Part of a small language model's weights: vocabulary 4096.
Each number is 128 + 24 x the weight over the matrix's rms, rounded and kept within 0 to 255. Layers, rows and columns count from 0.

# layer 3 attention value, 256x224, rms 0.13, rows 0-55, columns 112-167
[[172 114 137 130 110 124 121  66  84 124 113  99 130 139 120 139 145 156 171  94  94 135 175 137 108 177 137 133 111 174 149 172 109 140 185 130 165  87  76 119 155 158 103 132 151 126 135  92 113 115 179 128 144 124 118 117]
 [117 101 100 159 155 104 132 147 116 156 119 142  92  93 103  86  86  68 166 140 117 167 136 176 135 109 142 168 179 139 117 169  78 137 103  87 118 157 139 109 161  97 167 141 127 138  94  84 107 136  99 143 116 156  97 118]
 [136 129 122  78 133 124 115  87 120 138 144 195 179 125 126 117 105 114 114 149 124 127  92 154 110 131 155 133 117 155 128 117 122 117 144 152  94 166 153 103  59 120 121  79 132 113  92 121 120 119 170 126 139 118 124 143]
 [131 120 159 105 153 124 150 166  81 147  62 107 101 111  84 166 127 144 127 114 105 135  97 111 121 151  74 144 115 105 110 121 186 149 153 147 160 131 130 128 172 124 122  50 128 153 127 170 120 173 117 156 163 156  96 116]
 [128 101 145  78 135 148 134 153 100  89 110 105 155 162 128 130 137 121 137 143  87 131 110  86 157 131 114 133 129  80 142 124  77 113  77 148 106 148 107  72 104 112 174 129 100 133 124 108 176 153 164 106 105 134 104 115]
 [154 169 150 176 114 151 121 158 107 185 135 149 114 109 107 129 120  99 151 149 156  90 116 111 115 150 145 157  89 165  95 135  90 117 111 110 156  97 144 138 117 171 155 129 107 188 146 101 121 114 111 134  93 113 122 148]
 [146 187 163 166 112 106 153 132 134 141 131 108 104 110 135 121 105 172 172 126 122 124 120 182 113 153 139 140 126 155 183  99 151 110  94 128 114 106 173 160 129 114 124 159 140 107 109 171 151 134 138 126 102 115 150 113]
 [121 102 155 101 134 132  85 146 157  89 102 141  99 118 160  72 160 112 151 127 114 137 150 122 128 151 124 152  88  87 130  67 152 101 101 143 142 140 129 134  95 121 131 101 134 102 106 176 117 165 124 131  77 153 135 135]
 [117 153 137 127 118 138 145 117 119 125 138 140 107 119  45 136 111 127  95 100 102 109 132 126 112 154 101  89 135 150 158 125 144 110 109 120 165 135 127 188 230 153  94 122 126  93  94 157 148 187 139  95 145 133 131 128]
 [111 139  95 141 129  93 145 141 123 119 142 163 154 101  98 167 111 123 179 158 120 105 107 128 138 121 135 165 107 151 123  57 138  95 131 164 137  94 153 106 125 116 176 119 118 159 166 131 106 117 144 108 108  80 107  97]
 [159 126 130 155 113 212 116 186 127 127 143 127 169 174 136  80 126 125 114 144 111 171 140 117  75 138 155 152  93  94 113 120 169 111 152 157 130 111 128 123 150 146 100 160 123 111 180 139 123  95 140 126  97 107 135 114]
 [126 122 167  75 125 129 131 128 139 107 177 106 159  92 116  93 114 114 106 120 151 106 119  72 126 122 102 136 109 144 115 130 110 149 154 131 170 134 125 106 151 117 164 156 146 139 129 153 133 124 118  76 133 117 135 164]
 [118 116 115 127 164 148 132 150 108 129 201 108 146 136 117 116 131 117 139 122 132 134 119 129 130 140  95 123 154 131 180 105 143 104 178  95 168 176 179  95 120 187 104 114 139 103 113 159 173 128 129 122 138 158  90  98]
 [100 104 117 110 116 170 117 114 123  94 121 123 166 144 106 124  97 124 106 105 120 171 100 145 133 109 110 150 157 113 125 129 135  81 132 153 118 148 102 148 108 129 107 119 126 138 121 181 122 128  98 118 143 148 124  87]
 [107 171 153 148 127 158 161 140 123 110 139 181 112 132 129 120 134  96 111 120 104 134  81 141  76 143 129 125 143 103 128 181 147  99 109 131 140 138 122 141 117 174 119 127 148 123  92 101 142 112 140  88 100 130 109 144]
 [125 169  81 124  84 134 145 135 105 165 107 146 148 136 131  91 121 125 144 101 124 120  87 136 137 140 137 160 136 134 155 157 132 179  97 121  79 161 130 178 143 127 113 130 157  98 154 148 141 162 129 159 125 114  88 147]
 [ 86 123 113 142 112 144 134 108  95 112 137  76 149 145 122 131  91 104 115  94 107 105 125  90 104 116 113  94 143 117 138 132 125 124 120 120 133 120 148 159 167 150 118  97 122 157 128 124 149 121 148 174 159 114 122 168]
 [138 123 139 120 154 152 134 161 104 141 129 114 147 117 121 141 170 141 116 168 136 125 143 140 140 146 149 120  80 152 138 125 122 112  87 135 121 168 128 120 148 111 148 141  78 110 132 127 119 121 128 136 168  72  86 118]
 [123 167 101 103 133  80 148  96  99 138 146 140 119  80 166 125 180 118 140 121  98 168 129 141  48 117  62 137 154 142 123 130 125 104 108 112 141  57 160 170 169 112 109 144 141 111 122 113 117 130 134 132 138 182 114 131]
 [167 182 109 140 152 103 128  93 129 113 180 110  77 129 150  85  95 143 117 119 111 139 135 173 109 139  98 142 104 131  90 131 139 117  89  52 135 129 166 140 123 134  99 176 130 110 117 120 141 161 120 130 110 136 122  96]
 [111 130 137 144 162  86 105 114 118 131 137 133 136 111 117 118 117 116 133 128 155 124 118  98 155 104 148 109 123 181  86 100 101 136 131 139 144 134 128 155 126 112  99 111 136 127 145  63 115 163 146 141  78  79 117  69]
 [114 171 116 157  83 107 129 145 173 104 136 108 144 108 175 105 130  97 128 117 130 138 126  96 105 114 124 125  97 148 115 122 143 144 118 110 124 152 117  99 122 150 171 140 114 151 121 127  74 105 116 104 148 167  93 137]
 [151 137 142 125 164 147 117 135 112 116 154 124  97 114 117 146 100 102 142 135 136 116 107 155 106 101 134 118 159 130 124 108 117 135 137 153 131 136 140 104 156  80 112  95 117 128 107 139 144 125 125  91 113 165 107 114]
 [148 123 144 104 107 136  99 178 101 164 148 123 123 120 123  81 159 127 169 147 119 159 170 107 135 130  92 109 112 126 134 119 146 142 122  97 120 111 129 156 116 133 130 120 103 112  91 149 119 129 156 100 127 103 121 125]
 [120  97 109 136 114 110 132 152 108 153 184 147 156 105 126  86 176 148 144 127 122 133 107 150 123 135 132 128 106 133 109 140 163 147 123  95 122  91 115 128 113 135  86 178 122 203 162  90 128  98  94 108  95 149 139  87]
 [124 131  90 106 118 112 136 145 112 153 166 126 105 189  72 128 134 147 133 113  53 117 119 126 142 106 107 120  86 119 159 113 188 110 104  69 115 141 150 142 117 128 131 105  93 127 135 117 142  99  76 108 135 146 111  88]
 [129 104 120 125 116  97 134  93 174  82 119 126  92 165 127 156 115 111 138 104 113 138 119 118 179 117 195 118 126 158  91 131 113 135 118 137  75 126 144 117 180 128 139 128 119  75 137  96 165 130 104 151 196 114  97 125]
 [127  98 137 123 122 111  91 140 126 153  86 110 133  83 150 151 136 121  92 190 128  98  63 128 149 124 128 132 136 140 118 116 141 115 110 113 124  92 125 179 120 129 104 170 129 138 146 107 111 182 120 140  92 108 157  83]
 [112 153 144 150 121  54 153 118 101 122 195 102 157 114  84 134 110 158 129 104 128 158 166 108 152 142 149 102 167 127 143 121 122 127 136 147 120 140 135 175 149 127 144 119 135 107 116 139  95 118 143  87 108 124 128 147]
 [119 170 154 122 113 154 120 197 139 154 107 146  96 112 166 145 151 124 138 116 135 110 109 132 169 141 111 126 116 106  97 155  96 119 104 127 149  75 124 113 166 116  81 141 119 179 141 129 147 145 151 156 120 106 134 135]
 [184 137 117 138 139 116 133 146 157 120 118  98 155 111  98 125 157  65 127  75 136 137 142 107 116 108 163 154 143 106  79 153 119 127 133 134 106 126  97 116 139 125 139 151 101 144 140 164 137  90 143 155 124 163 128  78]
 [146 142 128 146  86 114 140 122 167 141 139 111 107 116 125 132 131  79 138 114 144 143 171 176 148 111 136 133 102 134 161 134 145 118 127 145 126 103  79 159 162 162 128  81 138 124 127 147 151 152 117 129 141 116 121 136]
 [130 124  98 122 136 144 161 144 168 120 151 147  97 135 141 120 173 112 138 138  84 100 108 165 131  96 105 151 177 170 128 114 139 100 111 120 151 151 137 155 125 107 122 138 136  79 158 123 170 156 126 137 125 119 129 157]
 [150 138 155 120 158 156 109 135 143 121 121 112 177 107  99 138 125 112 128 139 130 145 147 123 167 142 126 124  76 110  91 167 102  94 142 113 120 131 168 131 180 153 118  97 137 132 145 130 128 113 137 118 156 157 139 119]
 [121 194 144 109 161 148 147 142 115 112 111 142 117 160  97  87 115 134 109 168  80 107 166 153 145 142 103 157 162 167 152 132 146 152 144 115 108 167 134 130 114 121 117 110  78 168 119 139 136 125 136 127 160 150 134  86]
 [136 112 146 160 134 123 153 166 153 139 112 154 171 164 157 139  90 131 119 101  90 106  87  98 174 157 137 121  95 133 152 114 149 119 118  77  77 153 142 162  89 131 147  88 177 207 167 119 135 165 165 149 132 130 113 129]
 [130  88 125 156 150 112 111 101 107 121 139 127  97 149 124 161  98 127 162 159 112  73 112 114 119 126 105 144 127 157 106 111 181 126 100 119 142 116 187 162 157 101 110 124 126  78 100 119 124 123 142 169 127  70  93 108]
 [110 144 135 124 129  85  97  91  99  90 111 115 111 136 135 144 159 169 152 100 124 114 107  99 159 106  83 112 137 155 155  94 124 143 132 161 123 141 118 168  91 106 128 165 122 146 118 154 103 100  90  81 126 112  91 170]
 [118 149 156 132 159 111 130 129 149 116 114 135 106 143 120 157 134 131 111 124 133  97  97 126 118 128 104 115 100 186 165 147 193 112 137 112 149 180 120  80 122 111 125 106 107 168 166 147 104 124 119 160 149 103 115  96]
 [157 126 144 150 134 104 129 131 137  68 118 187 163 148 131 142 116  85 154 142 118 144 114 212 149 106 127 140 177 126 109 156 160 142 146  86 173 131 124 152 170 171 100 135 104 105 132 107 121 115 135 130 123 197 124 153]
 [165 103 176 126  76 100 156 139 115 122 105 131  77 147 113 145 105 152 157 132 110  88 121 161 108 135 132 131 127 118 116 131 113  84 152 118 157 105 137 127 147 103 136 120 123 102 160 158 150 131 119 137 169 168 128 156]
 [100 131 154  90  94 126 145 125 109 155 127 108 128 124 107 107  79 106 123  94 116 123 139 133 117 177  98 122 131 126 113 125 116 139 105 150 138 122 141 177 135 165 103  80 123 105 117 120 143 169 107 121 147 150 137 144]
 [124 159 104 155 114 155 156 136 170 110 154 111 136 158 184 110  95 174 100  93 119 151 120 111 155 128  96 142 176 140 128 133 152 161 119 125 139 129 157  87 142 196  93  77 151 128 118 111  77  96 145 104 109 148 140 122]
 [165 100  97 122 120 111 116 115 146 115 114 113 156 196 157 112 127  53  77 119 110  99 131 133 143 133 124 143  87 154 160 131 103 122 139 154  77 105 141 116 119 141 178  96 136 133 135 164 135 149 117 128 155 134 118 157]
 [176 146 143 158 100 151 145 134 102 134 167 140 162 125 137 166 130  94 119 123 129 138 119 123 115  79  80 124 141 133 116 129 111 122 127 155  63 119  71 150 134 122 156 129 105 119 168 114 137 170 147 101 120 115 104  82]
 [160 119 113 135 156 157 149 163 193 101 161 112 136 113 133  79 130  72 121 154 124 143 163 127  80 147 104 163 145 138 170 141 102  99  73 121  94  82  95 137 173 120 118  61 138 145 133 141 105  94 145 128  98 149 117 103]
 [129 113 131  95 150 120 150  90  78 125  99 148  94 103 123 108 133 119 133 172  73 100 111 132 115 123  96  75 120 104 139 117 110 126 107 122 156 159 150 148 161 120  82 134 130 135 163 107 139 108 115 137 104  97 153 125]
 [121  97 152 131 125 137 158 128 145 109 117 147 143 113 110 131 153 153 113 103 102 119 164  98 177 140 103 174 147 121 139 152 141  83 168 126 160  87 131 143  40 139 119 109 109 118 120 173 137 181 170 126 110 159 110 120]
 [ 71 160 181 117 132 115 128 130 134 122 130 135 157 140  95 129 102 108 123  88 119  95 125 146 138 144 133 118 123 116 126 133 113 113  79 126 146 121  96  93 142 174 138 169 205 169  95 147 126 113 152 103 146 124 140 151]
 [156 176 155 105 150 106 129 113 185 139 182 111 161 134 150 147 148 132 103 103 129 158 114 127 141 143 160 162  98 104 151 135 156 155 159 120  86 141 141 155 117 128  89  66 114 159  97 158  91 142 114 142 176 135 125 117]
 [143 141 111 131 136 162 141 169 161  95 126 134  93 132 165 129 185 126 123 151 155 170 146 143 104 108 110 133 103 124 149 159 154 171 138 153 146 155  74 138 112 116 128 137 166 119  36 142  93 109 123 103  97 115 109 120]
 [121 143 103 127  89 134 124 176 131  96 136 100 139 150 125 133 154 118 136 105 152 130  97 153 146 106 159 155 150 109 113 111 135 119 135 146 129 149  96 130 135 123 148 115 136  80 148  93  72 115 138 137  78 139 147 125]
 [120 166 144 151 124 132 118 161 180 163 147 103 124 153 140 154 137 139 155 159 133 126  94 117 123 158 113 107  86 142  98 134 149 127 178  93 117 115 132 130 151 132 151 133 115 137 143 152 103 110 150 147 121 100 153 143]
 [118 157 156 106 105 138 140 122 108 104 139 152 157 151 145 145 123 178 120 123 120  89 136 150 106 124  89  98 157 132  84 140 151 142  95 134 136 120 119 142 176 107  65 113 157 111 129 167 147 117 125 116 149 128 110 124]
 [157 115 123 153 115 126 122  92  92 122 176 141  71 140 109 162 139  95 128 119 134  98 145 169 136 113 110 117 165 113  98 121 120 128 167 135 134 136 127 108 168 132 111 156 128 113 106 177  86 149 168 143 143  96 107 118]
 [120 142 135 125  96 128 145 141 107  91 131  98 111  91  84 146 144 148 122 143 110 112 147 128 107 119 115 145  54 117 137  85 135 124 129  72 183 132 160  93 128 119 103 132 104 149 133 161 145 136 132 113 111  68  97 123]]